config = dict(
    intermediate_size=320,
    rope_fraction=1.0,
    qk_norm=False,
    learning_rate=0.00936,
    max_grad_norm=1.0,
    warmup_steps=200,
    decay_shape='linear',
)
Each number is 50 + 15 x the weight over its row's rms, rounded and kept within 0 to 99. Layers, rows and columns count from 0. The size before them is the row's rms in percent of the matrix's.

# layer 7 MLP down (transposed), 320x192, rms 0.146, rows 3-74, columns 32-63
103:30 67 40 53 76 64 30 47 63 27 57 43 48 33 42 64 51 49 77 21 49 62 32 37 38 72 38 51 30 63 36 53
107:34 69 51 67 27 43 26 66 34 91 32 51 33 43 48 65 16 60 59 25 58 32 54 46 63 63 37 49 38 53 49 66
098:41 42 38 45 46 40 47 34 20 44 72 60 45 56 33 89 60 49 29 38 66 45 76 43 37 51 76 39 48 47 81 50
096:49 45 68 52 33 42 47 40 70 49 65 35 20 18 51 25 49 43 34 63 46 56 47 43 45 73 82 44 58 51 47 67
095:38 28 55 41 38 41 54 44 42 43 43 54 56 36 36 60 71 43 52 36 58 36 44 60 69 38 55 49 56 46 35 52
103:59 79 29 60 69 72 55 82 57 65 42 60 55 78 63 56 61 31 50 67 72 38 47 48 59 28 34 62 36 50 58 48
096:47 10 53 64 78 43 58 53 38 31 62 37 29 57 69 42 55 72 44 40 44 46 47 56 56 54 42 71 49 36 29 68
107:78 61 29 52 63 52 80 66 52 39 61 66 32 42 29 26 31 53 39 46 32 77 49 39 44 33 54 35 61 41 68 55
091:78 45 67 57 55 31 48 38 46 56 70 37 47 27 33 45 36 56 36 53 41 41 31 36 47 54 33 47 23 63 41 59
099:57 39 57 52 37 20 52 62 53 38 63 50 55 27 45 54 61 41 66 43 45 74 54 56 74 56 69 28 67 40 28 61
097:61 41 44 73 42 24 60 47 46 46 29 41 73 44 56 64 59 58 52 48 45 38 70 56 40 52 51 42 65 59 31 58
098:46 38 24 39 37 45 60 73 62 50 23 38 66 63 52 40 49 25 54 49 43 52 59 66 27 54 32 41 43 48 33 70
103:57 58 53 49 59 56 64 70 57 29 27 73 36 60 28 30 51 50 48 34 51 56 53 68 50 59 80 42 48 33 42 70
100:51 38 57 57 63 54 62 45 42 53 67 48 42 33 40 56 52 59 30 53 48 62 72 36 55 42 71 31 49 67 29 33
099:54 69 60 59 80 62 61 70 39 20 51 54 42 56 48 40 29 41 56 56 67 39 55 31 54 42 51 44 39 27 42 68
094:42 55 46 44 27 57 50 55 44 45 57 54 64 67 49 58 63 56 60 55 46 22 52 37 59 51 75 70 59 50 45 49
099:57 38 45 81 40 30 62 41 51 44 54 54 52 66 42 78 56 62 43 47 41 54 22 48 44 27 58 33 25 29 51 36
083:64 54 32 42 68 63 54 59 40 35 58 71 31 72 37 50 50 55 72 66 36 47 71 52 45 23 51 50 33 50 66 35
102:54 57 56 52 60 41 50 57 30 23 66 39 30 39 41 50 42 29 36 54 59 54 54 44 53 43 61 73 24 60 31 48
092:44 54 45 36 54 42 43 57 62 32 55 38 25 45 44 49 46 22 49 45 39 69 51 66 45 56 51 22 32 56 22 24
099:41 69 42 58 50 64 54 48 56 79 21 56 49 51 61 70 36 57 54 67 57 29 34 32 50 63 35 29 13 55 40 52
098:48 57 30 39 39 53 46 28 50 55 83 54 31 46 27 46 59 64 38 55 36 28 43 43 79 42 49 77 50 52 50 48
100:38 71 40 24 43 48 36 21 51 55 49 30 64 54 60 60 42 38 41 63 46 52 19 39 16 49 47 44 40 47 22 57
111:67 52 86 72 69 49 68 52 48 17 52 53 70 63 46 57 47 64 79 56 31 71 40 51 41 52 64 24 67 32 67 31
098:38 23 75 56 53 51 41 51 31 22 60 57 39 62 54 37 28 47 78 80 55 55 52 42 51 52 28 41 38 63 62 56
102:44 47 34 79 40 40 47 45 40 62 45 60 19 64 68 32 65 47 35 42 28 15 55 57 51 65 39 68 26 47 65 30
096:38 45 45 25 47 63 75 28 42 26 43 70 70 84 64 57 62 78 68 38 32 45 68 46 49 40 61 58 30 48 42 47
093:67 60 36 54 76 52 66 39 54 64 58 65 43 24 88 67 57 46 40 65 41 80 48 68 26 71 71 50 35 46 74 43
104:45 29 46 51 78 57 20 50 29 48 55 58 41 53 54 55 63 50 36 44 41 37 56 57 80 51 50 48 21 41 60 46
102:59 36 51 40 50 57 42 40 49 35 64 15 46 44 56 28 75 53 85 68 73 39 70 27 44 48 55 67 68 42 87 68
104:61 42 46 60 47 53 54 29 25 54 44 60 64 59 70 40 54 37 27 70 84 28 54 52 12 53 54 60 23 49 42 40
099:39 21 45 59 47 60 47 22 77 33 39 30 24 54 61 28 56 67 15 41 53 46 36 55 59 62 54 41 36 72 39 53
101:53 21 53 61 41 43 88 49 51 68 39 38 49 44 61 70 46 50 51 42 27 39 23 66 52 54 33 62 29 57 34 86
089:61 51 33 76 35 62 38 57 34 54 71 92 40 43 45 49 42 61 37 46 22 58 75 39 55 53 35 45 70 67 52 39
091:26 61 59 52 56 62 57 61 38 84 55 69 37 37 56 46 92 44 47 60 57 59 82 37 42 55 76 50 18 52 65 44
099:34 40 43 68 55 61 40 48 32 55 97 76 30 73 56 46 40 59 55 62 56 35 66 37 61 21 45 45 33 52 58 63
097:63 38 59 26 42 73 18 61 47 43 41 59 62 27 29 69 47 53 34 52 39 52 69 43 56 59 50 55 51 53 64 49
092:47 38 48 48 60 48 16 37 50 73 24 54 50 25 48 44 26 44 43 62 39 73 63 52 57 43 52 58 65 44 61 40
094:54 50 79 36 70 45 60 50 42 82 54 73 43 73 59 75 40 53 58 45 47 46 38 60 46 38 68 26 59 46 37 40
096:29 35 76 43 56 44 27 54 36 23 44 35 53 45 15 57 46 76 44 32 40 62 34 35 69 58 45 62 24 46 40 54
103:36 34 66 52 62 44 60 75 51 49 64 99 53 51 59 49 54 41 62 22 21 64 62 52 38 59 52 56 39 52 33 75
089:45 64 49 69 34 49 21 54 59 63 68 74 46 31 76 57 50 42 75 57 77 60 55 61 49 52 30 62 57 60 52 43
092:76 18 31 65 60 54 46 37 55 57 56 22 67 64 55 64 69 78 41 42 43 66 60 36 33 53 59 56 25 51 44 56
099:45 23 43 77 40 37 51 44 36 28 75 32 49 30 50 64 22 57 36 30 61 68 66 55 41 61 48 41 66 63 41 83
107:57 53 62 51 61 48 38 54 46 61 52 73 26 43 60 34 41 62 72 60 44 52 17 72 37 54 54 08 51 54 55 36
103:51 57 63 55 56 48 41 73 58 48 61 52 75 74 43 29 39 64 48 47 47 47 60 51 43 40 79 65 54 50 53 38
102:61 77 70 44 35 39 44 46 35 48 28 19 64 49 70 56 53 33 38 51 41 58 36 63 22 58 72 42 79 78 69 68
101:63 38 46 61 54 49 44 24 60 41 68 48 41 45 52 59 47 55 63 41 51 62 79 71 13 43 41 18 54 27 63 50
108:40 65 70 65 47 46 41 49 57 60 45 68 65 20 54 55 64 48 41 63 43 46 48 39 33 35 23 67 74 44 53 30
087:44 54 56 36 74 52 59 55 58 46 54 72 46 18 53 36 81 53 34 65 33 63 55 37 37 66 41 70 60 47 59 69
104:46 26 54 66 38 51 56 57 70 46 40 49 11 54 40 62 60 34 56 43 47 58 55 24 50 36 37 61 51 44 31 43
097:36 44 54 72 55 62 64 68 31 53 48 53 27 47 45 45 47 29 37 60 63 35 31 30 55 65 31 48 54 56 45 66
096:51 62 38 60 44 73 50 45 63 58 59 71 65 34 42 46 26 60 56 48 39 67 62 52 60 43 46 42 33 58 60 52
104:62 53 35 31 34 36 79 24 75 62 69 65 44 53 46 62 45 47 48 55 43 13 75 50 59 62 70 57 55 47 70 39
099:45 75 49 59 49 60 53 33 41 32 52 41 66 79 50 25 49 67 34 40 55 36 41 31 72 21 46 35 51 02 35 33
099:34 61 56 51 79 61 67 30 52 45 21 48 40 51 23 54 23 34 72 58 52 37 36 59 57 56 62 53 52 72 62 45
099:28 52 38 45 24 52 54 72 43 51 47 40 77 38 45 54 26 53 49 68 53 51 50 54 34 64 52 52 69 35 88 56
096:39 38 42 59 43 39 61 54 54 64 48 20 83 61 49 68 72 74 46 40 37 34 68 40 69 54 72 88 54 42 89 36
099:32 41 44 24 75 42 51 53 36 24 57 31 54 49 62 43 30 84 65 33 61 61 57 39 55 36 34 58 42 46 77 54
102:52 45 89 55 64 41 58 19 44 49 65 58 58 35 39 48 36 46 69 74 45 48 21 41 56 36 57 66 22 27 70 48
107:56 56 43 37 47 55 42 47 47 28 80 36 38 50 45 65 62 29 69 27 58 31 49 52 30 77 64 43 53 19 57 20
104:52 40 73 64 32 59 66 68 84 48 27 52 25 35 70 55 36 62 51 47 35 46 51 41 29 60 45 61 33 48 20 46
104:55 53 47 64 41 48 74 70 91 73 78 77 15 11 60 33 50 35 54 65 42 52 24 60 75 61 33 48 48 42 79 33
101:41 61 93 55 84 50 34 26 30 37 30 52 39 44 47 76 45 70 75 36 71 37 49 48 72 59 32 32 50 42 56 48
095:54 33 71 60 52 44 41 50 39 46 76 36 66 38 45 36 53 45 40 59 51 23 37 64 51 80 54 50 49 81 70 28
102:49 41 38 42 50 27 62 53 16 55 50 60 55 12 49 81 47 56 61 46 54 47 69 49 21 46 57 41 59 51 74 69
096:49 73 53 22 36 56 64 49 36 48 64 78 40 36 25 63 44 54 38 59 52 47 30 60 76 49 47 46 38 86 68 30
097:35 70 79 42 51 49 70 44 37 36 37 10 64 49 29 44 51 70 58 55 41 84 50 84 75 44 27 31 36 64 77 45
099:49 43 42 53 29 54 44 54 39 48 33 44 40 58 62 81 44 63 38 47 34 73 59 37 62 73 69 69 48 62 53 66
101:36 45 57 46 29 57 39 73 34 41 53 35 30 56 51 56 40 30 44 51 46 41 69 55 45 44 49 38 37 65 65 35
099:66 73 51 57 22 52 14 71 56 53 46 53 43 45 36 60 51 60 52 79 46 57 42 57 41 44 58 45 27 43 36 41
102:52 38 29 18 43 24 59 74 42 49 23 59 44 52 64 70 43 56 64 61 64 37 48 41 27 59 73 49 37 36 56 57
# layer 7 MLP gate, 320x192, rms 0.225, rows 4-74, columns 32-63
109:55 14 50 33 44 38 38 48 47 46 36 31 44 65 55 52 84 29 65 19 61 68 59 46 30 40 47 11 60 26 43 49
102:65 54 57 32 64 55 30 73 55 65 88 34 43 64 43 78 29 13 47 53 59 56 56 56 38 27 45 25 49 58 38 49
092:48 13 43 40 63 39 44 49 34 32 43 51 27 48 55 61 32 55 36 71 31 51 61 75 37 53 15 11 57 51 53 55
104:29 59 73 21 27 47 37 57 65 49 53 45 36 43 77 44 67 51 51 75 44 29 42 29 38 65 99 60 63 73 41 54
091:45 39 11 62 63 51 41 21 56 71 48 62 70 65 50 54 46 61 65 55 51 59 44 55 49 47 37 52 44 64 64 76
100:32 51 74 48 33 22 70 78 71 36 42 36 69 40 76 50 28 71 73 53 60 58 77 96 09 60 46 53 63 51 60 53
107:59 51 66 53 75 73 62 62 68 15 73 62 64 40 40 66 40 58 82 69 42 68 52 48 48 68 46 54 55 38 61 43
097:40 53 87 59 40 57 60 30 55 61 41 72 53 45 73 73 30 39 61 15 60 34 61 56 50 35 44 42 26 54 45 58
104:58 74 58 57 59 42 62 42 79 65 70 29 48 57 63 49 39 66 56 53 55 62 62 62 63 50 49 48 30 69 57 69
104:66 38 54 57 52 37 41 21 68 48 09 27 70 44 39 17 20 46 38 59 50 42 77 53 74 67 44 38 73 59 75 74
103:56 65 47 37 52 57 73 38 37 36 39 53 58 41 54 77 53 36 46 14 41 81 70 62 37 53 41 63 32 33 54 62
099:38 62 74 82 41 84 52 65 61 48 39 74 62 61 73 51 39 51 71 40 57 49 74 55 25 58 58 36 49 28 30 35
093:67 36 60 50 45 45 40 15 65 74 35 59 52 62 29 31 38 54 50 37 40 40 45 49 33 45 44 53 52 60 18 50
102:48 54 48 39 20 55 61 17 31 56 58 78 30 75 58 74 86 25 55 36 47 43 42 36 63 59 48 50 62 56 54 56
091:50 23 21 38 55 58 53 37 42 46 47 41 57 55 69 73 60 42 57 44 45 52 57 59 69 47 58 51 61 35 56 44
103:51 40 62 28 52 56 73 51 68 75 42 49 43 66 49 80 59 29 30 50 34 50 30 57 58 56 32 51 45 32 51 48
085:52 55 61 44 48 44 30 32 59 45 54 43 44 58 74 33 51 66 42 57 61 67 33 58 61 54 67 73 43 50 48 39
108:42 42 37 48 62 49 43 66 50 62 49 48 52 63 16 46 41 38 71 65 51 60 33 53 37 65 60 64 59 56 32 54
094:55 78 75 67 64 55 30 44 57 76 41 62 51 61 44 52 37 67 46 26 52 54 78 66 41 31 29 34 37 42 57 57
098:27 43 69 72 51 53 54 35 61 46 68 43 48 31 72 42 23 27 33 68 52 39 33 43 63 37 46 61 49 57 13 42
103:57 75 54 59 70 36 58 45 27 62 26 60 58 53 21 43 70 41 62 50 49 50 29 56 61 43 41 57 34 47 49 10
094:44 54 63 59 30 45 55 40 49 54 39 43 42 55 71 66 64 57 65 48 34 68 57 29 39 63 41 57 41 48 42 59
106:52 29 17 33 46 49 61 24 70 62 58 53 49 63 54 73 60 51 43 55 63 25 61 53 92 25 25 51 26 66 61 24
101:51 47 29 67 52 53 54 57 32 58 35 44 79 46 62 52 54 52 70 20 26 73 82 63 46 25 44 34 48 67 45 40
100:47 29 66 68 41 34 40 38 46 62 40 09 36 39 67 65 55 80 73 71 32 44 20 53 40 59 52 44 26 62 42 29
100:74 59 57 43 70 46 38 54 52 60 63 62 38 45 44 37 74 55 66 53 59 37 52 55 46 67 75 46 53 67 33 53
097:31 57 39 52 29 53 30 32 39 64 26 67 43 56 59 53 52 26 50 47 41 22 52 57 55 31 52 21 35 56 29 70
102:37 53 70 78 42 20 87 42 37 64 43 63 65 53 26 52 59 38 45 37 17 42 22 53 54 49 55 51 41 39 49 53
106:76 42 59 52 61 46 57 50 17 56 73 52 50 54 32 56 57 54 41 44 66 87 31 55 55 53 33 49 55 52 42 21
099:86 57 78 58 50 69 34 35 44 58 31 63 73 52 57 72 47 33 57 72 49 50 58 67 31 26 48 47 46 45 65 23
098:73 41 52 35 66 59 64 50 53 33 66 38 50 33 55 55 39 54 56 54 50 69 38 42 67 53 57 67 20 23 47 63
100:54 35 51 41 36 62 44 59 68 80 25 36 42 69 65 67 46 83 44 90 37 73 48 64 41 35 58 58 49 69 46 63
093:26 52 49 40 55 62 44 34 45 53 75 57 54 69 54 64 49 45 46 15 45 31 44 79 39 66 29 69 50 49 48 48
091:61 25 61 38 52 35 36 55 39 48 18 51 60 58 69 79 40 54 80 52 45 30 69 48 35 46 22 78 68 56 78 53
100:67 52 60 60 37 38 39 53 45 84 76 70 60 50 55 70 58 49 76 68 09 64 75 76 46 54 46 54 47 31 54 54
095:32 67 65 81 32 29 42 37 35 62 69 82 29 67 92 64 37 44 73 62 40 84 13 51 59 41 26 48 58 60 74 65
093:33 70 47 49 46 46 65 43 64 58 63 45 85 49 60 32 43 52 78 40 60 37 50 57 61 55 48 62 33 34 41 40
095:54 42 34 63 46 24 43 52 43 76 48 33 63 44 54 62 58 49 61 40 36 46 71 43 34 44 60 36 72 33 58 63
096:33 71 66 60 49 54 44 40 52 76 60 68 47 69 62 62 67 46 58 45 23 32 82 60 43 33 58 31 53 42 70 77
104:49 30 20 54 41 75 39 53 67 82 37 38 59 70 54 45 47 42 53 65 51 59 52 46 37 32 41 53 58 44 17 50
091:42 54 38 49 30 72 39 54 38 72 27 67 52 68 66 50 45 52 54 33 32 67 37 15 64 44 72 62 44 68 33 47
093:27 52 31 52 27 70 47 21 68 68 61 61 67 61 44 48 38 55 64 33 60 50 42 74 74 58 78 40 46 45 58 63
100:64 28 41 47 15 47 24 41 53 29 73 53 22 66 28 70 47 72 60 53 58 83 49 53 49 50 55 60 47 64 35 33
100:33 50 50 42 61 34 34 54 60 66 59 13 33 56 40 31 35 70 54 42 35 31 47 54 59 36 66 57 40 76 30 45
098:75 61 52 29 29 52 58 55 40 46 36 44 44 51 64 48 66 49 32 67 49 66 40 41 46 31 39 52 49 63 00 82
098:56 70 54 57 37 55 44 31 50 58 51 51 35 41 66 46 50 32 52 32 28 55 52 55 53 67 51 53 64 69 68 37
098:47 45 80 77 39 49 17 22 40 62 62 64 26 70 76 85 49 48 69 58 68 38 64 68 61 20 52 53 37 50 65 73
099:59 40 38 57 61 66 62 60 47 38 39 52 49 23 53 53 54 45 65 45 35 78 46 48 43 53 41 51 51 31 39 46
079:52 31 59 47 51 53 57 24 65 31 16 42 30 59 28 35 17 44 49 80 27 62 54 48 36 45 42 66 41 36 61 46
099:24 25 38 43 42 31 35 54 63 82 30 37 45 64 39 38 51 61 58 41 40 46 60 42 42 42 29 76 51 50 59 59
094:83 54 44 73 49 53 56 59 43 33 49 46 45 40 33 49 47 35 25 72 39 58 45 53 58 48 33 35 64 56 35 60
097:47 42 57 50 24 60 36 49 29 60 45 55 53 52 51 42 70 44 52 28 42 55 44 49 32 40 49 39 56 83 70 54
103:48 27 49 55 72 37 63 90 59 60 49 78 51 66 27 53 62 40 43 46 37 60 56 83 54 25 46 54 39 79 49 57
101:40 65 57 67 43 50 39 27 31 64 56 32 50 55 73 63 42 60 51 43 41 32 75 56 65 27 45 68 57 15 56 30
093:61 63 43 54 41 39 38 48 49 42 51 81 68 61 69 61 12 46 57 70 50 71 53 47 41 38 59 58 62 36 41 56
107:35 31 27 65 39 27 36 47 22 48 42 62 34 58 33 60 67 31 47 22 34 72 49 71 50 50 36 49 16 74 55 57
093:36 32 49 44 41 24 33 68 68 62 44 29 55 57 51 59 77 34 61 53 46 38 64 72 37 70 52 71 23 57 36 57
097:49 59 72 75 40 46 37 57 41 49 39 47 42 47 68 25 22 54 69 72 50 27 63 65 76 38 75 65 38 31 56 44
097:73 36 51 67 44 56 62 49 50 69 45 45 38 32 42 70 49 51 84 21 71 78 37 38 39 29 56 40 33 33 37 48
106:45 41 48 54 18 51 61 59 37 57 25 29 32 17 68 50 50 44 31 46 54 73 61 44 66 27 36 56 54 71 19 79
106:48 55 46 74 49 52 73 57 52 65 82 57 30 59 64 73 42 64 32 52 36 38 64 19 32 59 25 42 69 63 67 62
103:55 61 72 54 62 35 33 66 61 16 44 42 69 69 81 44 34 44 57 34 60 58 74 34 42 71 71 40 48 81 67 34
100:49 42 27 34 57 58 41 42 78 55 39 61 74 62 52 53 35 60 67 57 60 50 50 20 33 56 39 43 70 29 32 53
102:44 49 04 74 62 55 80 63 56 39 24 49 51 45 50 57 51 52 55 67 59 63 40 64 34 50 41 50 54 34 50 45
101:45 30 54 57 58 40 27 55 57 61 56 37 52 33 46 27 43 47 48 69 45 46 71 50 46 70 38 53 46 13 65 63
098:59 40 99 50 57 70 66 58 70 49 37 63 35 92 95 33 79 51 44 40 35 46 50 49 63 40 42 46 38 39 68 30
102:48 30 49 51 56 46 61 56 56 76 43 54 49 49 59 50 35 46 59 56 55 26 43 60 42 62 32 47 70 35 61 42
105:56 37 48 62 28 45 29 40 76 33 48 53 50 28 39 56 55 49 56 35 21 53 52 48 80 64 21 47 77 69 34 41
103:77 54 54 46 54 69 79 40 61 29 56 61 71 50 46 71 28 48 36 45 65 38 37 18 54 48 44 49 62 26 53 75
100:35 51 37 65 49 24 57 39 48 21 77 24 64 50 64 38 21 60 47 55 53 68 76 66 82 23 47 58 26 55 78 44
099:66 51 45 37 57 42 57 36 20 60 32 54 53 52 59 34 45 43 63 49 37 25 33 45 62 43 60 34 39 73 53 68
# layer 7 MLP up, 320x192, rms 0.243, rows 4-74, columns 32-63
104:40 41 62 53 54 52 51 53 54 51 31 40 63 56 39 41 51 67 67 26 58 39 58 05 38 36 45 46 36 37 50 54
102:69 55 49 46 66 29 36 38 53 33 68 68 20 34 49 39 62 44 64 41 58 37 56 46 51 21 27 62 41 71 49 46
094:11 47 66 58 71 46 55 32 68 25 34 27 34 70 35 58 42 35 63 70 63 59 42 61 48 43 00 68 49 44 27 40
098:38 55 54 53 74 61 60 46 84 67 49 41 40 32 46 25 56 44 79 25 47 36 05 53 37 30 56 37 61 18 41 30
099:48 75 44 56 48 61 76 56 22 45 51 58 44 48 38 59 21 47 66 61 62 56 63 66 27 48 55 63 09 32 60 47
094:79 67 67 56 23 47 53 61 42 33 46 50 55 71 44 57 35 43 29 75 65 32 59 21 13 80 82 18 66 24 52 60
099:25 39 62 54 38 26 62 52 55 54 81 65 43 19 76 46 30 15 78 54 54 42 57 38 92 41 59 58 60 49 67 51
092:40 41 65 32 34 50 31 55 34 62 59 36 32 55 34 15 38 48 61 59 27 61 51 46 44 30 28 50 47 49 48 43
098:61 74 20 42 68 38 22 47 55 43 41 43 04 41 29 41 37 69 31 49 56 59 48 30 46 77 18 57 48 49 70 30
104:68 51 43 48 35 17 41 45 55 61 25 17 41 39 31 41 47 64 43 46 41 64 50 78 22 74 38 52 50 60 46 77
099:55 73 50 68 42 46 51 56 68 54 71 61 35 47 53 56 63 56 46 42 42 67 53 38 42 56 40 53 42 35 72 38
101:65 44 54 44 49 35 57 15 70 31 46 33 49 64 68 55 52 85 37 64 63 56 68 62 22 51 57 63 81 38 35 81
098:17 78 33 39 53 72 64 79 57 48 63 46 60 43 41 68 59 63 61 63 40 78 56 62 60 63 75 29 39 73 67 63
102:29 35 51 56 42 44 33 82 43 49 47 43 72 76 60 41 46 44 39 41 62 54 39 57 75 43 22 75 76 37 50 63
096:25 59 41 67 51 57 27 44 49 68 46 44 44 61 64 42 57 62 48 47 46 61 31 49 56 42 65 50 47 52 60 58
103:20 44 33 59 40 36 69 32 30 47 27 65 80 65 47 66 67 51 71 48 62 71 23 31 46 42 47 49 30 31 50 58
080:36 27 70 57 31 42 36 61 53 74 45 69 52 58 28 51 68 61 38 29 42 21 14 50 48 48 66 46 52 40 44 36
105:51 35 65 47 65 61 65 35 70 79 59 59 59 62 55 64 34 28 45 35 64 54 55 39 33 45 55 76 26 14 38 61
097:55 35 47 51 28 69 43 54 45 38 29 69 60 60 40 45 40 55 36 57 49 49 64 48 58 55 46 26 56 44 24 57
100:50 34 69 22 47 60 74 58 77 33 29 60 54 41 59 51 40 47 56 39 80 59 19 64 64 33 46 46 44 52 37 23
103:71 78 50 54 64 15 47 43 83 47 72 64 38 55 46 51 76 27 32 35 54 37 46 36 34 48 64 16 38 70 49 44
099:44 57 55 32 46 64 08 67 32 35 36 11 61 60 65 19 69 44 69 46 61 71 25 52 36 46 70 39 52 44 65 54
105:62 48 56 32 37 33 58 58 48 41 28 70 59 44 77 62 71 45 40 43 36 54 66 31 43 64 50 67 46 57 52 45
101:33 52 71 75 23 46 44 42 56 70 58 14 18 40 67 08 57 57 54 58 68 68 70 41 67 42 40 42 51 64 61 26
103:61 37 77 63 41 64 68 68 53 57 46 67 53 78 44 72 47 38 47 45 47 69 54 55 42 69 36 15 89 58 34 54
097:37 72 62 79 65 30 40 26 40 59 44 43 48 90 39 15 43 65 51 51 45 34 53 43 50 32 75 63 42 62 26 39
092:25 42 43 63 53 41 38 42 36 30 80 32 85 70 25 28 64 58 48 33 68 60 64 49 29 42 53 51 66 44 15 52
102:53 33 56 55 55 64 26 55 39 52 40 23 60 60 55 61 75 76 55 70 62 54 51 52 15 54 56 45 37 56 35 42
105:54 65 38 52 77 39 50 54 56 35 23 55 56 69 62 55 69 54 58 60 62 66 42 33 52 34 65 42 51 58 60 35
106:57 66 24 14 47 45 62 59 61 27 51 52 47 43 31 45 56 70 56 48 46 57 52 26 47 54 63 48 52 43 38 40
098:42 69 20 81 38 55 72 55 53 57 81 76 51 56 64 65 53 38 38 57 28 56 00 38 71 64 56 38 66 75 31 56
108:47 45 52 63 52 29 52 75 35 49 57 48 29 41 71 71 48 59 43 51 23 87 36 52 67 71 52 40 43 69 49 35
093:66 48 42 73 96 52 42 77 65 52 49 52 63 60 62 60 57 41 50 80 46 42 41 49 34 40 42 62 53 56 59 51
093:41 60 62 58 37 35 61 62 70 68 50 30 46 53 49 81 56 42 38 41 48 34 51 83 46 70 61 76 65 58 54 68
100:43 68 32 65 58 39 54 54 36 66 35 50 52 42 19 51 27 47 61 46 30 45 41 62 48 45 33 67 68 28 58 30
098:38 29 29 27 70 67 40 71 46 48 48 43 79 40 24 45 75 50 55 38 61 33 34 56 40 50 45 38 60 71 46 58
088:24 54 43 66 67 50 54 77 44 73 43 54 36 38 41 29 33 37 50 62 53 60 32 56 37 72 00 53 49 59 78 54
092:49 57 55 67 48 38 46 54 40 35 47 44 43 68 52 69 64 64 47 33 56 17 58 60 44 53 50 51 53 67 51 51
093:57 25 23 34 50 56 42 28 35 28 51 32 80 23 56 36 23 53 70 71 34 46 55 52 72 47 45 82 72 51 61 45
099:23 58 62 63 46 66 62 52 66 46 15 44 66 70 56 30 48 87 59 23 48 38 60 54 63 68 33 50 68 62 39 21
087:68 44 65 56 42 28 70 51 35 60 59 45 51 42 59 50 61 52 34 40 35 52 61 57 56 57 53 48 44 52 42 63
091:57 37 62 37 67 54 56 47 33 37 57 63 49 31 51 42 41 88 63 24 66 54 63 47 38 47 35 54 58 23 36 38
093:55 47 64 83 72 37 52 83 60 79 60 45 39 21 36 35 25 60 77 50 46 69 63 28 57 50 29 59 09 31 46 53
106:32 62 51 60 33 45 37 46 16 77 45 39 46 43 54 71 50 75 50 66 40 39 53 50 50 13 38 54 28 79 64 39
102:40 59 59 24 54 67 59 55 58 48 53 53 83 57 42 62 51 59 48 65 31 59 68 67 41 67 22 36 31 64 46 45
101:64 56 44 62 55 72 48 49 55 35 36 38 52 76 71 67 56 78 17 39 46 48 65 57 71 56 38 62 71 57 43 64
098:74 46 52 70 73 52 29 46 32 49 30 33 43 33 62 32 64 71 70 40 49 49 62 29 55 55 42 41 63 39 71 46
105:51 62 60 61 36 23 38 51 72 61 78 37 47 36 52 67 58 83 57 53 49 52 63 71 36 58 73 40 55 32 86 44
084:53 39 63 33 43 58 64 62 43 36 36 59 61 79 73 57 18 56 39 32 36 60 43 50 77 69 69 77 51 39 71 29
107:26 43 46 68 49 44 35 17 70 44 54 59 58 33 45 56 50 32 67 39 65 59 62 69 50 49 57 59 62 47 36 49
094:54 48 48 58 52 20 65 15 80 40 59 48 74 39 42 50 74 36 79 55 46 62 37 40 29 51 47 71 33 72 77 59
094:40 38 58 50 38 44 50 85 50 64 57 54 49 50 28 59 29 38 53 54 39 48 34 39 65 45 44 40 65 20 41 56
100:40 11 32 41 71 54 62 65 53 41 50 47 45 47 33 27 44 39 50 77 55 35 53 49 45 28 41 86 49 60 75 56
100:50 49 78 28 47 29 74 66 56 58 40 70 54 60 24 50 40 38 61 44 36 55 53 57 43 85 42 40 51 55 73 49
094:62 57 24 62 67 96 69 45 31 28 13 28 48 51 68 53 53 52 61 49 74 62 54 33 46 57 61 72 52 43 79 41
103:61 59 81 50 66 60 65 46 41 42 23 32 50 72 77 42 45 57 39 55 56 60 43 44 54 55 81 86 45 48 58 51
103:47 64 42 33 23 58 44 47 39 63 47 25 29 62 79 58 57 56 39 42 33 66 41 57 75 50 61 77 41 56 33 37
098:78 43 66 47 57 70 69 16 45 29 69 64 55 61 44 49 42 38 49 51 51 53 61 27 59 36 46 52 36 27 63 42
100:47 99 42 76 71 68 56 53 33 33 62 46 49 56 58 39 29 52 37 52 49 60 42 44 82 64 44 42 58 42 50 53
105:54 37 84 53 51 61 44 63 57 46 57 56 80 25 49 63 89 41 52 28 24 76 81 41 24 47 43 63 50 50 51 34
101:48 51 54 28 21 45 74 54 58 72 44 67 42 28 31 65 72 50 64 12 47 62 39 57 58 27 60 71 43 51 43 33
103:63 22 28 17 53 38 70 54 33 42 68 59 49 29 58 24 71 71 63 74 35 47 49 45 47 58 60 54 43 54 73 57
099:35 44 56 39 44 33 39 31 27 54 55 51 50 63 31 53 46 72 61 28 76 49 35 23 85 17 36 54 25 48 24 29
101:55 65 43 26 63 51 63 53 58 58 55 60 64 56 56 62 28 64 36 46 60 35 59 57 46 21 37 52 34 72 42 59
102:57 46 61 15 75 57 48 26 64 45 81 40 46 74 56 60 45 26 50 38 55 21 37 63 31 28 54 52 49 39 76 68
092:53 61 41 33 29 47 49 42 30 53 54 55 50 60 68 53 34 30 53 74 45 55 44 63 27 25 77 14 53 40 39 61
098:73 60 58 58 61 61 62 44 54 26 47 62 21 41 78 32 45 42 16 49 40 40 44 39 51 47 56 52 43 40 45 61
100:40 48 40 47 11 65 47 62 51 40 22 53 31 27 55 54 34 52 59 68 62 47 63 56 71 61 68 44 40 59 63 44
105:51 52 45 50 59 58 33 65 77 58 54 47 53 52 51 48 12 61 62 43 69 52 51 41 61 56 57 71 55 55 41 25
102:65 66 45 37 24 55 55 53 60 46 30 44 66 69 34 91 66 52 28 79 65 44 26 75 61 49 49 55 57 58 67 37
101:58 69 26 35 24 36 34 71 47 28 56 55 17 51 75 51 57 45 54 47 64 74 57 34 62 33 67 45 54 40 32 18